Weights of a small GPT-style language model, trained from scratch on English Wikipedia: 13 layers, 426M tokens.
Each number is 128 + 32 x the weight over its row's rms, rounded and kept within 0 to 255. Layers, rows and columns count from 0. Numbers have three digits each. The size before them is the row's rms in percent of the matrix's.

# layer 2 attention query, 192x192, rms 0.0654, rows 0-31, columns 96-191
109:143094164189124111226145134071095160089094134194128129024110119132119117142147133120099120110096131148133108058156070129131127177123133146176144098116128193138103106186168105108108082129100150169095175173115069105126115170145127094126123095141066159154177097163108159154108086154096077075
098:130129079120096152107156085108159164135198170123123139113158049126106131121073080115164178159153166129151147171162149105138119137142108092143133117164145075123128108151094097122134145105181162070065122129134176138101151140083095069133162126132106183094176174177113142073160114089172137129
118:134117075126176191177185128146118106139109180144138129104100142100133164136177179092139161087135137171150080100124144069122124134171147160095112114121105142164086099073117118166133091146124132177159179136123119067119103132109083058114110170120160092195123102196125145118116086119088083150
113:114189128066116124071109096212146147138128072091146132188159161177134130103141124165143137116173154087114163182111152159097138088148128119089115181101081107113133160082146157139154179111135118123165091098106173183123097107164170174156179136113172073082050128105151094137124179115137153114
108:142118135152150167103150159142094102088161176150128109161099061073103120155149137130134134104167087137113065169102114111125083135083148100146096101143156165103144113081103035150105087074097108135094124132162128077156179119122125111119130166114126093171101161158078190151125139114164188178
115:138065167209152106180111180057093108121110181194102127083119107095126133149113132093091085120081080148101117062147076102159116153089141158156134110127163170100127083182139137098093085150086147142105157170139074087123152142107121102117083110148086176151188143121120140156111081154112093141
113:156189086046064146121165093148182170134125073082089145110172122158169114141114082122133170144116183125149165163119169128129173110144098102135156183117097078116114144139112153115178183156176137097119111108114151188144101122119130120157183112082150153097129109185118116099144132137195119079
116:161154109078147166050131163186119088159101097074109171191126176079134097168149148149184177091100109143137137140093170129127141080118113134066104174106127107096117148071094123114166135122113117102104098132128164143137118152127183165104139108079206091117099157150168111155100147135180170170
101:100116204132174132058114063148151152076125132149141127194157085156077159179152152163152098087155072119050136102108120201079151086123168192070130122146137127092165172074139099118131167128086111096135085093164148101141122089157154169166089087096151126057100107089134096159082182117076175105
095:136181063113081166083124096187181147130157085051141108178137109145147133085113097144154139153191172103147124226134183118126128099138108071093105099136083094140131148078072107162143161116155107127150103088121194138136126114132125129128172143153144099106081137141104143085150176093154162134
101:117088188155152094171144168111070098103098129171144106130100183122117153145165153137086090094122078129109104060112103109123111142107140181146143132094141209113153151132180117133112108136074133197168130143128054092132146106143152154116072136102140100197113127111116138163081110183090104165
111:135147208145122121129133147134092105085159099139192135135101169156120143128163155166124084098181106106079131138123090146121106112112132172106111152080112215117177166125178099114111164090040115175185102127110107159120130142197234181113127127142140081129083133055145128155101163149096103151
096:160105159154112089170129164054066122121127140171094122109120129119137123169122078126090117128074103128137146069123089094134128163075121125197160178152175179083143122201144133107116105144120167139105119151128035112159161131106135107128089107107093167190173166165093150135103086197166091139
113:136115097114077132137139102139060097144193118066162096155107160115155113120119152156128152151177160109170123126101121100121100163108127145154139122145117128186129168125139090204138121095158154131162103104115090112119132105105107136075064156130129060168077195142113131133132148129127166191
117:156106158176171134147115194090114109137095166186092165106127116058102130184112122100116113094064068161106124097144095103154123110106145120129110156121156160064124090161115127068103082162071133143082133181169109109123158162108143106119122108121119186146189124122137124138102083166152114128
111:129090167181153124174123176070095135108092176208095138083115106085095140164128098086096122119060071162109137084156085098143141135123152129147110132123158159070135071186135138093087075156093149130083154184149076095135163157106121089119108119140101211167215127139122130134113072159140097124
103:146179066097052120134158096164146142135172058050144103114119137165173098085112099152135163169175203105162146204133152124147128151149074099127147135121086105167117162115113121155173179116168130144166099088102137167137102110151147135113154151138122090107064137145105149111158164100151127115
104:145155125111112132193141104145130165114150069105170124065124164168149108149132199170114114106178176116144107102144122154129129168140088169126142136105086137215079187114166113138171150135113143195170096104102097152090089140181180120095124100171107050087068098098096136150099151115088093073
108:105123163194155119115093119113151133098133180177111101131140036158096162082115104123075081148173122099066140163142088133140113110109128074157113106175145135115158084170150136114099141122105132157177143113148143113107145071146089119156155149182090133077145117103134131087161125135097142116
112:119090187219175107159090179080099107114110175218106117099085101096105136158139139110093070115103046134096089089148068130155108141088132144159111116151177165084142100153149104114087078138082140165119134164161063106142167138134141138135087118133084160167152139093107142171101099152101105157
118:111186108116100107043078110180156119170154121088113136185161101169112119080090082148156133157149153106126173209169167135131123091117110074108095159155110060106151120124097158134147184120143124079135104107129203191130156112122134135162158145134127137064121175115140113114155164079152144146
112:142181081043117164035139131191128107174146103087117156190152142118131125137107116134172195120139152121148155185098191121103144093125134087097111199125122082090115143082073134144159175104154120084110078111126187171144128122110141135154164145051197109117082169177128114130138153112212165156
101:139151176150220111194094135133161135114071103195117104092082132167126178139163162156090097085146117118103105107130109157146163134109123130144119151132084094153051137100166147115157111202100137195172144134115104163135068118160149131174136122066111110142104055128110149170087107146071078083
101:166177108099119135154155101121201212129118082115069155059169093156178116144117098129116114123132172124134160160150154156129185086178077116132149160126101104111116128128114134104174151172140123143115129116114155142135079140143148125164208063104130163078132070148117122123158108117153086035
100:107134113104110080207151149104116152132110114159156140037108214152102136101143114123117161140101140139206164092166142111140147161193119105127153141070099137161099136207147185119099120138158168134126139155065095188116118178159163098105166134170125151185163120130138133081149080123105042106
106:162106108172141148160174137045145139085192114151085108105120074101142141199120057133135102133127107150142136115154124080117163140147133133129161104140137195065170156165067053123092115174094129183111102126158038096158158128096151097124102118126103207172183111156087188092144102183139085129
110:051065157153165091145098131072073106117113155172145110140094157112115139131171135104103085127112058153101112072122099140111125142145206185117124087133161157119154122127137134154075088134113127139118153153137056077138139130117103156103047143141103160188149110091122112128147126120082137163
120:093122066072104115130133072113151139180140139104140127114161124144106146094113084111167183160130180141186175129146189105123141142193143100120142123127113054152112121169092167144133156146196153080097134125103148162105126122077066074128132147115121170124195130178143113060173098099128114106
117:100114134121108133157151081154129145103126060075181108126107186157168114100162180136110110155175186120148088133111133163110138151166139193113138070107087148202122179072164136178137141121143106168180133104100110106108079117157129178099101111161118066143054080088108120140133171108074141102
103:096121119060092109114087099200046129159075146120148089175144198154086137103141161134138174095096127113174142066079115111121126127101180103137098128108126106173117148152153169164139098096177179083103134130076120136124144099144106101101100161095143070162133201155140100154084134110117176178
113:109119096053130153083116070162116121132117112055192157191128204130133113131160196127170184109133131153177119113103148159106120117186150197046116100092088117183122173072111130167141140101130111082127121117112168126126105147143129143089095128127175075119077112108195082139122160084089161140
117:143174170184130112116124178095150127082122106203077125116120072131105115141131034122128108136117079102073149183156109134152166109120139087105110150116131140020167105169111106088075125135089129141116107167136100160165143163140215135184174119108115208133152131129101176133133118156168085132
# layer 2 attention key, 192x192, rms 0.0591, rows 0-31, columns 96-191
116:146110130150084105122153151180134132133065135086168104154162142119129072133127148118148137140128077159114166110178135174174161158121069171150056136144124120122113104094127106107135007101133196057145166126141107081117147165124126108161138132118143129136103107105145095165065164065130123108
094:119156141150098115135126147123079126122121173075121172148122103132159110114112135100110131097100131173122140138115117091107155081096188139149123104154143161132100160146123157081097186154082109153112130103088154102100111154101124104125140102172076128109192126151113166208178138138115141127
120:163105121183109115142154108149139144174081174137189104136185105117137120131131163077052131137111144164113130111130062120138117130136106198123077092081158082182096125161157099077172111071131176141117175137135132141129166113130105099161180133165149058077126082099166165126092135121109112092
109:144136117115185153113102160116142088062178099144067142096084118123145172098152097133119110135129168077144095139067137097076107093148155082096170169101118101117159109100127184164104226143143059202127087109096119157154127097172156153118093106173122117163101181129117134139174112175128142171
112:181171101135082136168144103111063096189106105118113138118141107138163186167148139100086149119099165165150159104107085108101168147078182128150095117080117062146089201147094127060098108181092187103108135116125102120162055102104124089100189207129171099106110037108164145131150134168142098100
108:119113127130095139123139117137135173159106143124184105159148143112079107167103111100154148155165071166123146147212131163200140165142082146153071145168106131122110092129134075121153009098147202078150163170180109104129146167128099113142112157084125173128118107108132114102080139060126130097
120:101100131116152147110127152111121095119157117102087191138120134138132091094144113135120110064115163132121135130075169098070098067125117104104155122100175149078134147120133178104097238119086048188113088129088140149098141107132176126121063044177133115150193192176092141139157148159126170195
117:113092130070133152139176132100170145087210125125134151104118148156146144133160126146077152128086195143155129120026114072113077113143164100116150100054137102123153153169112126137109198149121133162088136123098132155132120058176122112112123075134132106136126102158129112082167135175128124132
108:110146127090141109120119121104117112141193080152126060125097170098133196149148131118116116178171131088153133132119105113127163161123140084102130136129080095138161118154098085186130147132138140110114129122172091153135134132176109188092117171108097137108060063105154139103136093149130110117
093:143162150135153130137132141111080077101116103134078178076095101157157119117158131138109103086085181105136108097083124113056129120080157099124195100112127150130126183118136182108093209179072061207099099113075125149149065092104144131124109170142120089136147137175119163149189125172101140153
094:160116136125133130101128108126170123159112116151131084146141137080109131150110143135130139145171092112137120128145122161164129179144077148120100135121134114146144108148117086122169031104162194098184120131189112128180147130130118150116138170080195125113035108086153125064052111120153123104
111:171131153137142148112165173134157103078153092153103131115081122100177151127182131110108116167196131094163096134092142136110135177132112088153134190123127117150154131091101152142135094158169148146143111081120058144190091106160126131092095179082134106174012097096114119115118120133107119120
105:146113151121114144095131097109132144168089116122104142192159132094072101157133106139132133082152085166126163105176174169162130125094063155149115129185149144082117147152116090085159048109121173095167104143161116093116113135093114122124084128071154168146130137138107100098039162101162166135
100:186150152145137138135073065129117137131057109148070177119126100105101114142122137231117112111111117096128113094106130129081154142106153172151160082159106124126125211152130116135159098159153111144146095091093125136163076099074112143111143131144175074107112144169145112123113138138156138125
103:102095112086107153118188143126147187161177134104224098147157156136088132148105112077129163163154118191133172152164145121207105119143109131125073150112133114126114069123114083112122072098131186080119172157171114107088165139155117112126114101080123182129131078106138104079102141082125132104
100:111116136127096146125161134133144149179130156094214100150146156132082122153102104051150162138166097174117165164192118131206115131134086141127058146144151143109097075122130070107131057083122185065127165178173120090101172163142109107152121117090119197136140108101136135119090136084121131113
090:139161150143159134135121151135110093101105103133052177097122101152168079096153139158117085080090155107115109106082136132051128115086138118117173106137135157125136184101128191126097170180107072191131093088069125134142078100104151134129112136149148074142136174176092142145165137170124153152
103:170131130148150106153153152161151195090090091153079133103141104079165065108131169203123060129116136117129106079105155149092141160101104148161126118111107098127163128119131146180140072137152130155133137071107093166161098103123135157137119140134154048131056124131147106131121148125118118109
127:137153128168144108115073158129063105180108104155137134141083100103094209129112111053164110132205085123116142164227137183139173127092131112162089180179085109108129075106103136122139142124098113143135141157149121126157110194115087138108118209115101167136120118110139143139149100085138149123
106:127142103106099133139135126123136142187109125133174085145141148126098158155109099086153144169177106151125144158206128148200158174149088128143099166150118114121110068129107073128138020106157198079148154152189095107146120181141102130132128184076123202120085083070138123093101123098135090079
115:090159137116153144132099158113116113067157119127101167104073107147143159109136074096127111127117157112132102162128117105097139094149172088134173143163090151100143090106155170151087255175115049220124104123084151131139111125152121136122092106159087183157172174142100149148212098149112150151
110:125114128077156162114144127105129094105193125125081165105105119146148173107140100120086131109103191128158112127053123052082098069133165108123153130104135107125133140149140167098112255142112085202106099113091140145128121072157147108117107070169130123117175153166119144128165123187135145157
103:129091081105117117166143178137169080158129106137128093095124112132156121126154135108089111158182123108090153139168126137152147159177050159107112178092174030123158032119119133130128114093117165131186091152169097157143179157171157149163130120110133133134076133058131143119111095116116098099
105:082100131133160122111165170129130072080131108087101150121116135124152044094165146096130099059125153160094135127111188135111109097116078084112121129101161093081138105055141179086083149122067077194105133119096099142068105125125184123124066126152107108191172134170098148154162175127104180150
106:144083123178141115111141193173168123047116180111127125142140127127165072076098139118131123115117097116103087115122141118155096114134104166131107134126230214128132078093156157123112124094131100139120132096104170121103182165129170115172105046143122124153169197114108151219126151108107141149
107:114137158123107147120194130098099107172094102111109104137167144117128071149151139096095121070135148162144149095137139161126148146078060118114112068121203182129104191137082119058100072163056124128100134126125091073105073112101149114099100155080133108135150078131096220120086167117107155104
109:137133111140136125117067084124166128172138140139156049159169171131071127155091110139187166166172114084112109145182098156167123140178090141107128135156128147133113108134125072184158038088189135050148145157200150094109183153119100137158145160082142170117107115072144127102073104105129108107
125:096113147147130114112090115135118150123130166107124129156145116143111105090091125161133129113096118111114121134130112114113115073149161177115127109159164207128119128144153149129106207100113069129137114132111187106080201161123135122154136035180088135083218201144107179199143114120122158151
116:167147156146151112147069093141152093113098118143106123117155125124140082107125154211172113126113138059120067099108111165093118163120106125126196099129100145148155174096144151156188066138163109132132120103122121161132111099093140150150148167128146047115077143134127100136104125149114092137
108:178104099122152118110045077136142138089117135164123140143112113081083162130057112206143136123125090093134150114112068090111132102180188157128126144159100110114148116185138085177139145092165118125161113123129144140178208145120129142126137036169171152069126180137179093170100110144184134151
117:112117110132146107142108093134157176078182172149157088112147153138136117118129150198125134164088144101142085107048076107075087140170198139105158092091107155168131191152134109189145143129209125111092165095113136153106159082140133146138163088159122078062106117134146096124142119168108101125
124:135139139082111180122170189103116045152130100093109141120104153162170171121177077012102124101147171148145140164109132130144148123109090075124130159124195154102117095079096167079070145138065102171130091138113095086135094129173153103123081148093119196208133129129094184155174131148090147143
# layer 2 attention value, 192x192, rms 0.0396, rows 0-1, columns 96-191
107:130094188075112187142159123121119115106127154092116123116146127177135134138166087132069120148103106153118167068180071122073146103126118211086120146118130098100143138065110160177143131127123158117127060128121108135120126112198164146118077122082135166163119163167137127151064138136147175147
083:125114183110145147081118111153104095120093105111116093189159173078172086127126131068206146181085151126159095111084110126160157101103117075115128136131109166085129160152198114122124127107166143102117168134144123103123157122093158142097097149099172138125167159077142121217142104102138129126
# layer 2 attention output (transposed), 192x192, rms 0.0409, rows 0-1, columns 96-191
107:156132070119131154102128099112118125223121126095107121128084134090158086097135134171132081157176218199139075098127145115161164117110149132087076122184130085088073165111111117129109117096174070188107144162156123150175118115089154114155139142166125111105101103149127104145177127082147138075
093:101212094108139173154097141185166105146171148141143106140073127097068123135113077150162206100125049081177132111126071092179111130073103173197151129149120145176131115127093141108148131146098160123169168109110101065148102110079161132101111160122133154126196159158163089127124124137115125163